config = dict(
    num_hidden_layers=18,
    num_attention_heads=4,
    vocab_size=4096,
    hidden_act='geglu',
    norm_eps=1e-05,
    positions='rope',
    qk_norm=False,
    attn_scale=0.177,
    bias='none',
    init_std_qkv=0.0661,
    beta1=0.9,
    weight_decay=0.051,
    schedule='wsd',
)
Each number is 128 + 32 x the weight over its row's rms, rounded and kept within 0 to 255. Layers, rows and columns count from 0. The size above them is the row's rms in percent of the matrix's.

# layer 11 MLP down (transposed), 256x96, rms 0.0775, rows 46-56, columns 0-95
size [ 91  95 108 104 108  90  95  92  96  90 109]
[[138 146 146 137 103 162  94 130 116 140 131  91 166 126 118 163  72 105 127 199 189 158 143 109 134 113 111 157 143 154 167 155 141 101 163 168 153 198 191 128 147 133 133  98  82 121 131 143 160 118  95 117 145 148 150 143  82 102  61 128 177  83 159 104  70  82 164  79  80 167 106 151 127 112 135 136 167 131  97 169 120 128 107 136  46  97  94 142 115 114 132  64 103 157  72 106]
 [207 161 100 141 140 166 123 172 110 123  91 154  79 150 213 112 123 133 174 155 187 125  97 128 111 153 198 105 148 131 131 106 149 139 102 127 148  77 105 113 157 110 109 139 147  94 173  74  92  92 150 102 139 108 152 126  89 143 208  98 102 132 135 148 107 130 102 166 118  88 105 115 124  87  91  96 115 157 111 144 169 115 116 129 103  98 162 169 194 162 103  96 122  48 150 125]
 [106 140 151 116  71 101  89 181 120  63 116 136 131 126 101  99 173 143 164 158 147 133 124 153 139 101 158 117 129 119 178 155 102  90 140 110 110 137 147  67 136 100 135 134 127  17 162 201 171 115  61 112 168 111 140 125  78 125 191 102 157 165 171 104 106 121 159 190 177 101 164 101 125 165 125 107 147 136  74 125 121 117 172 151 138 157 133 104 153 136 169 129 108  84 120 124]
 [125 176 111 116 146 115 110  90 153 107  97  85  99 113 137 148 136 129 109 126 166 128 180 138 204  94 188 151 138  36  60 100  93 107 129 119 115 166 122 127 164 100 108  96 106 159 105 141 173  88 125 149  91 117 145  98 109 105 139 165 150 125  79 142 141 169 149  84 173 130  85 151 139 169  94 142 200 152 118 133 100 135 103 168 126  80 191  69 124 104 115  66 143 149 161 141]
 [145 167  94 114 178 121 156  82  82 148 132 152 127 136 191 126 136  76 151 109 164  87  34 103 160  74 163 126 144 122 123 191 138  92 157 141 128 143 166 128  68  83 124 133 162 105 114 174 133 183  93  71 134 140  89 176 134 117 103 116 148 134 121  94  27 126 134 154 117 120 115 108 130 119  81 142 118 119 138 107 122 187 132 112 187 157 167 104 128 146 120 165 105 121  97  98]
 [ 53 150 106 101 116  99 112  82 156 136 144 114 179 132 129  69 106 127 175 146 141 102  94  77 124 119 135 141 135 117 114 121 118 180 205  79 123 104 241 119 109 139 163 179 118 125 140 120 137 152  95 161  83 184 160 124 227  99 116 144 152 127 129 106 184 139  60 115 132 112 107 102  83  71 137 144 125 107 106  94 114 111 133 124 121 117 137 108 159 112  89 151 133 123 133 131]
 [170 133 115 158  70 144 104  57 134  46  65 103  92 142  83 154 125 127 170  92 119 156 180 160 147 147 124 113 126 117  99 107 135 146 146 155 117 157  85 176 156 118 134  79 104 100 164  86  76  87 115 133 133 125 138 154 136 114 166 145 127  49  88 158 110 153 132 146 193 101 165 133 103 145 179  84 128  89 154 128 115 116 130 138  57 164 143 151 158 142 191  93 130 156 141 124]
 [103 120 148 137 131 128 119 193 120 164 143 180 151 168 120 130 152 151 114 132 121 142 152 105 126 171 118  99  72 175 103 137 116 111  55 114 190  95  90  56 109 157 165  85 128  74 189 153  86 181 123 135 162 149 118 146  70 123 147 120 153  59 134 168 137 153 148 161 128  76 135 140 164 116 122 102 180 140 132 138 159 104 104 123 157 154 195 133 103  67 108  78  98  86 130 123]
 [215 142  90 202 137 126  81  94 109 100 124 100 169 145 127 126 138 146 176 100 111 137 108 133 152 143 110 105 103 161 117 145 108 203 108 152 157 120  93 148 147 151 119  85 156  88 124  74 120 140 101 102 154  92 149 197 145 161 117 160 111 119  89 105 158 125 113 122 148  97 102  90 130 104 113 150 114 154 217 155  95 108 122  98 151 162  28 164 122 120 145 152  71 153 112 158]
 [143 146 113 168 122 183 119 127 144 114 125 134 153 118 115 125  98  95 141 120 146 155 121 185 122 169 142 107 117 155 136  98 118  72 204 109 231  57  96 121 142 150 164 129 111  93  62 118 141 108 150 130 169 112 158 159 121 145  95 185 123 117 127 108 181 155 144 115 103 106 134 113 152  75 136  88  59  94 163 179  88  77 131 172 160 145 117 155 136 118 173  91 146  64 142 140]
 [148 100 111 122 174 135 134 110 125 151 125 151  76 132 170 122 101 139 106 173 179  92 120 123 177 147  92 124 162 172 109 137  90 151 157 188 132 146 146 140  82 109  47 178 163  91 168 133  80  74 105 166 159 122 115 173 125  79 129 151 124 119 149 110 123  87 140 112 116 178 134  72 151 143  73  95  42 143 161  93 180 116  99 125 112 108 180 144 159 159 126 115 124 150 164 180]]
# layer 11 MLP gate, 256x96, rms 0.0968, rows 47-57, columns 0-95
size [ 97 108  95  96  92  97 105  95  97 108 109]
[[ 48 126 131 114 149 121  42 145  98 106 106 104 160 118 151 112 112 137 142 144 127  96 131 145 137 127 167 132 120 147 100 103 126  64 138 138 150 168 136 156 146 127 117 141 117 124 119  50 166 166 107  85 165  99 164 125 161 165  79 102  72 136 148 146 167 118 117 117 138 110 181 160 198 120 102 116 113 155 122  88 169 119  98 129 106 168 177 167 203 180 193 162 155  92  94 161]
 [105 122 110 122 186  98 201  83 143 130 123 150 157  75 129  86  48 135 134 134 108 168 119 185  97 172 140 137  86 173 113 111 141 180 176  72 129 130 149 128  76 133 113 131 129 111 120  90 155  98 103 120 153 129 160 142 193  98 134 173 128 132 156  84  64 147  99  78 138  97 150 131 116 116 155 103 135  76 156  75 169  82  80 140 131 159 141 113 147  94 156 170 159 132  77 136]
 [104 127  98 122 152 138 171 133 154 147 146 162  78 141 110 107 153 162  78 150 147 119 143 164  61  85 168 104 139 105  92  97 106 108 107 143 174 161  89 128  82 172 182 193 133 100 112 144  99 104 199 159 143 118 133 155 191 113 167 138  81 146 171  86  94 132 118 180 108 106 174  97 171  68 136 155 155 111 160  79  81 152 139 152  88 161 146 103 149 129 111 135 185 112 102 130]
 [ 88  94 137 170 164 111 139 127 133 179 125 142 111  90 116  84 116 146 139 146 121 119 194 117  95 124 184  94 142 171 168 179  73 183 112 134  74 152 133  86 167 181 109 115 130 107 122 130 162 144 183 107 114 107 132 137 173 156 165 128 141 105 135  33 177 147 141  71 172  84 134 121 118 156 134 101 103 106 110 126 135 133 147  94 138 114 125  93  71 108 142 207 148 133  96  68]
 [142 136 120  90 141 179 150 119 177  93  94 102 146  82 170  77 138 134 125  93  52 134 126 124  76 165 100 145 150 131 180  72 124 184 177 187 104 181  79 173 113  79 181 148 136  97 145 156 129 121  85 102 108 143 113 172 157  81 102 111  85 143  68 134  97 139 136 129 192 105 161 106 112 127  97 126 123 117 143 134 144  87  84 150 159 157 137 170  97 140 119  90 165 138 139 161]
 [112 138 141 142 128 167 190 164 118  76 146 108 163 118 180 126 116 147  79 154 130 180 154 119 108 134 134 150 140 162 108  83 116  92  77 131 121 152 115 147 172 124  93 110  81 151 171 122 140 174 106 110 193  91 151 107 107 131 148 116 128 158 122 116 141 118 142  70 185  67 130 126 126 135 115  64  94 183 109  81 100 102  87  89  70 179  85  86 117  86 170 188 140  99 167 103]
 [119  82 164 183  89 119 159 151 134 133  79 100 138  98 126 145 112  88  73 109 163 163 180 120 184 120  86 170 163 109 162 159 141 114 182 157  95 107 180 147  76 131  95 141 155 137 119 150 119 157 149 128 155 114 129  99 140  65 146 101 123 151 101  89  62 129 137  75 149 140 159  86  98 194 116 119  96 105 148 159  68 111 114  95  59  83 150 127 111 119 121  88 129 165  95  83]
 [119  85 103  85 112 148 140 154  92 168 104  91  41  76 121 121 123 190 136 116  61 138 129 184 158 165  97  98 158 156 138 111 185 154 165 144  84 117 155 130 174 176  74  99 105 150 142 132 110 171 159 135 135 145 166 117 162 149 147 162 132 114 142 159 131 124  99 119  69 124 179 132 107 155 160  93  36 139 106 143 153 123 103 116  82 182 165 148  91 104 117 102 134 113  96 139]
 [ 72 133 129  71 122 125 218  98 147 136  88 131 164 149 160 108 118 106 170 112 114  95 119 181 102  59 186 112 172 156  99  70  84 131 127 130 128 173 133 161 132 105 125 104  87  94 154  67 144 167 134 126 164 119 178 113  93 162  84 180 121 163 119 102 178 100 148 137 185 127  72 173 120  97 124 138  91 133 125 117 109 161 122 108 110 112 122 129 136 180 142 163 137 104 102  69]
 [ 81 152 136 123 103 131 121 116 143 105 103 127 108 126 164 159 153 136 123 134  63 144 112 207 143 166 144  90 186 121 118  93  85 170 119  89 169 125 167 184  85 177  77 145 119 130  86 115 140 112 152 182 138  99  73 122 127 126 138 154 105 127 100 129 156 200 102 132 172 131 148 114 196 167  77 113 131 117 117  89 203 159  98 144  99 158 184 120 164 172 135 104 127 121  77 104]
 [111 145 120 144 160 116 138 134 136 107 110 136 133  38 194  97 141 104 138 137  85 101 123 121  64  60 118 126 183 144  60 129 111 178 129 127 123  86 148 180 185 177 151 176  54 161 145  84 124 107 116  62 116 154 122 176 186 130 102 135  99 178 171  84 110 182 106 130 112 148 110 159 138 129 151 116 104 146  74 152 136 163 124 122 129 157 133 133 101 132 153  83 117 133 118 113]]
# layer 11 MLP up, 256x96, rms 0.0958, rows 47-57, columns 0-95
size [ 96 101  99 100  88  94  98 102  98 103  95]
[[119  78 117  65 175 129  76 167 132 142 167 111 134 136 164 177 117  52 180 143 121  69 120 143  74 150 165 117 100 173 106 160 143  93  92 143 141  93 132 146 163 189 141 141 160 136 159  75 155 117 129 106 158  98 128 147  73 102 151 119 119 141  20 136 162 119 119 130 147 137 114  97  74  87 142  63  99 154 123  95 137 117 168  88 147 129  92 144 129 158 116 124 160 103 125 120]
 [ 80  82 160 115 113 140 148 177  91 171 174 144 147 148 169 124 134 156 112  83 157 132  96 140 146 106 121 127 111  95 159 126 192 160 128 106 134  76 134 120 130 114  96 155 143 143  78 174 125  75 149 150 105 146  81 108 126  98 104 146 160 138  97 187 124 141  91 185 156  98 142  70 152  74 175 164 162  25 167 123 158 110 121 121 138 129 115 132 170 131 100  87 171 131 108 196]
 [126 116 138  86 136 103 164 134 148 152 113 155 124 115  94 108 102 137 102  93 137 163 100  71 138 105 167 119 162 100  97 188 145 162 172  86 104 144 106  74 149 171  83 130 130  79 141  89  67 145 117  87 166 136 156 146 151 177 103 105 124 155 124 210 115  89 139 139 141 141 150 102 151 121 160  93 183 130  80  74 103 143 217 119 142 155 153 144 174 172 115 166  67 142 141 161]
 [100 156 118 129 187 161 163 130 142  87 128 174 106  76 115 130  98  74 158 162 138 135 141  83 145 166 147  92 136 121 139 141 161 124  95 179 130  61 125 153 114 115 167 139 190 141 129 101 114 136 134 102 179 142  83 103  45 187 135 166 169 124  94 191 157  81 135 119 127 143 157 107  77 169  87  84 125 130 153  89 174 119 112 149 193 119 147 127 119 131 139  93 171 188 137 152]
 [197 126 173 147 152 106 183 135 109  91 147 147  20 144 121 167 135 123 107 113 122 131 124  89 158  95  93 131 148 145  66 132 126  79 110 177  97 155 127 150 173 106 148 152 131 175 182 143 101 199 108 150 132 144 108 134 111 125  95 134  89 125  98 101 172 120 139  83 113 155 105 109 122 115  95 147 147 118  90 187 135 163 108 140 109 156  82  67 138 111 117 145  77 211 140 106]
 [106 161 147  94 113  92 134 180 160 172  74 155 120 130 131  94  90  97 116 122 129 176 102 138 205 136 141 123  66 115 135 169  93 129 117 103 133 145 121 113 204  97  65 165 151 111 159 119 155 151 137 131 154 163 138  48 162 140  59 130 127  78 131 138 139 147 122  96 126 103 149  85 153 131 128 179 128  67 123  77 161 156 103 143 100 142  84 201 135 177 134  86 115 126  98 109]
 [ 93 142 152 167 164  95  89 109  88 128  81 115 152 143 152 111  78 131 139 138 104 173 115 123  96 128 124  82  50 126 167  66 174 127  65  63 169 107 114  92  93 141 123 123 135 103 106 148 126  92 153 127 112  92 113 123 110 168 154 110  70 164 124 181 146  59 112 103 189 110  94 198 111 149 115 110 123  98 162 115 136 174 161 125 158  75 122 127 177 144 131 124 175 119 174 114]
 [129 123 119 140 149 139 123  95 101  85 130 105 188  87 115  98 133 132 157 142 134 170 154 113  56 155 158 154 148 150 113 121 164 124 166 194 116 102 102 147 152 111 144 126  88 141  99 130 101  57 153  65 117 134 147 198 201 199 103 137 124  81  79  98 183 132 114 141 117 118  93  96 186 151 109 169 135 132 142 146  97 134 150 160 128 114  35 151 147 151 118 189 130 114 136 135]
 [ 95 129 109 113 191 121 131 155 125 134 170 102  73 160 107 124  89 187 162 185 101  91 137 173 115 157 113  89 112 113  45 126 105 153 107 217 121 162 152 111 155 124 126 114 133 118 111 110 153 107 115 114 130 108 150  83 137 128 126 130 121 152 146 193 177 156 168  97  99 117 121 207  73  92  92  97 150 141 172 150 141  67 128  80 164 136 159 180 151 150  97 132 168 146 115 115]
 [120  58 145 137  77  68 148 125  98  86  92 144 157 134  98 120  81 128 118 187 161 134 174 117 154  58 116 127 135 127  86 151 127 150 154  95 147 101 114 108 116 135 177 184 121 144 107 175 100 143 114  56 195 149 125 142 123 161 116 145 105 103 148 128 109 155  82 151 149 119 154 119 121 120 103 139 123 165 109 140 147 163 107 168 171 143 139 137 134 118 207 207 159  63  64 149]
 [ 97 134 131 144 111 164 113 114 147 182 124 143 107 145 115 105 155 188  80 122 144 105  94 108 126 136 147 135 148 103 184 169 112  93  36 159 128 112 136 115 131 107 117 170  79  81 123 121 123 142 122 104  82 115 132  75 157 136  42 114  93 140 111  98  78 111 130 197 162 170 182 160 162 169 176 118 183  92  82 113 145  98 146 170 122 126 125 115  71 179 123 138  89 121 126  85]]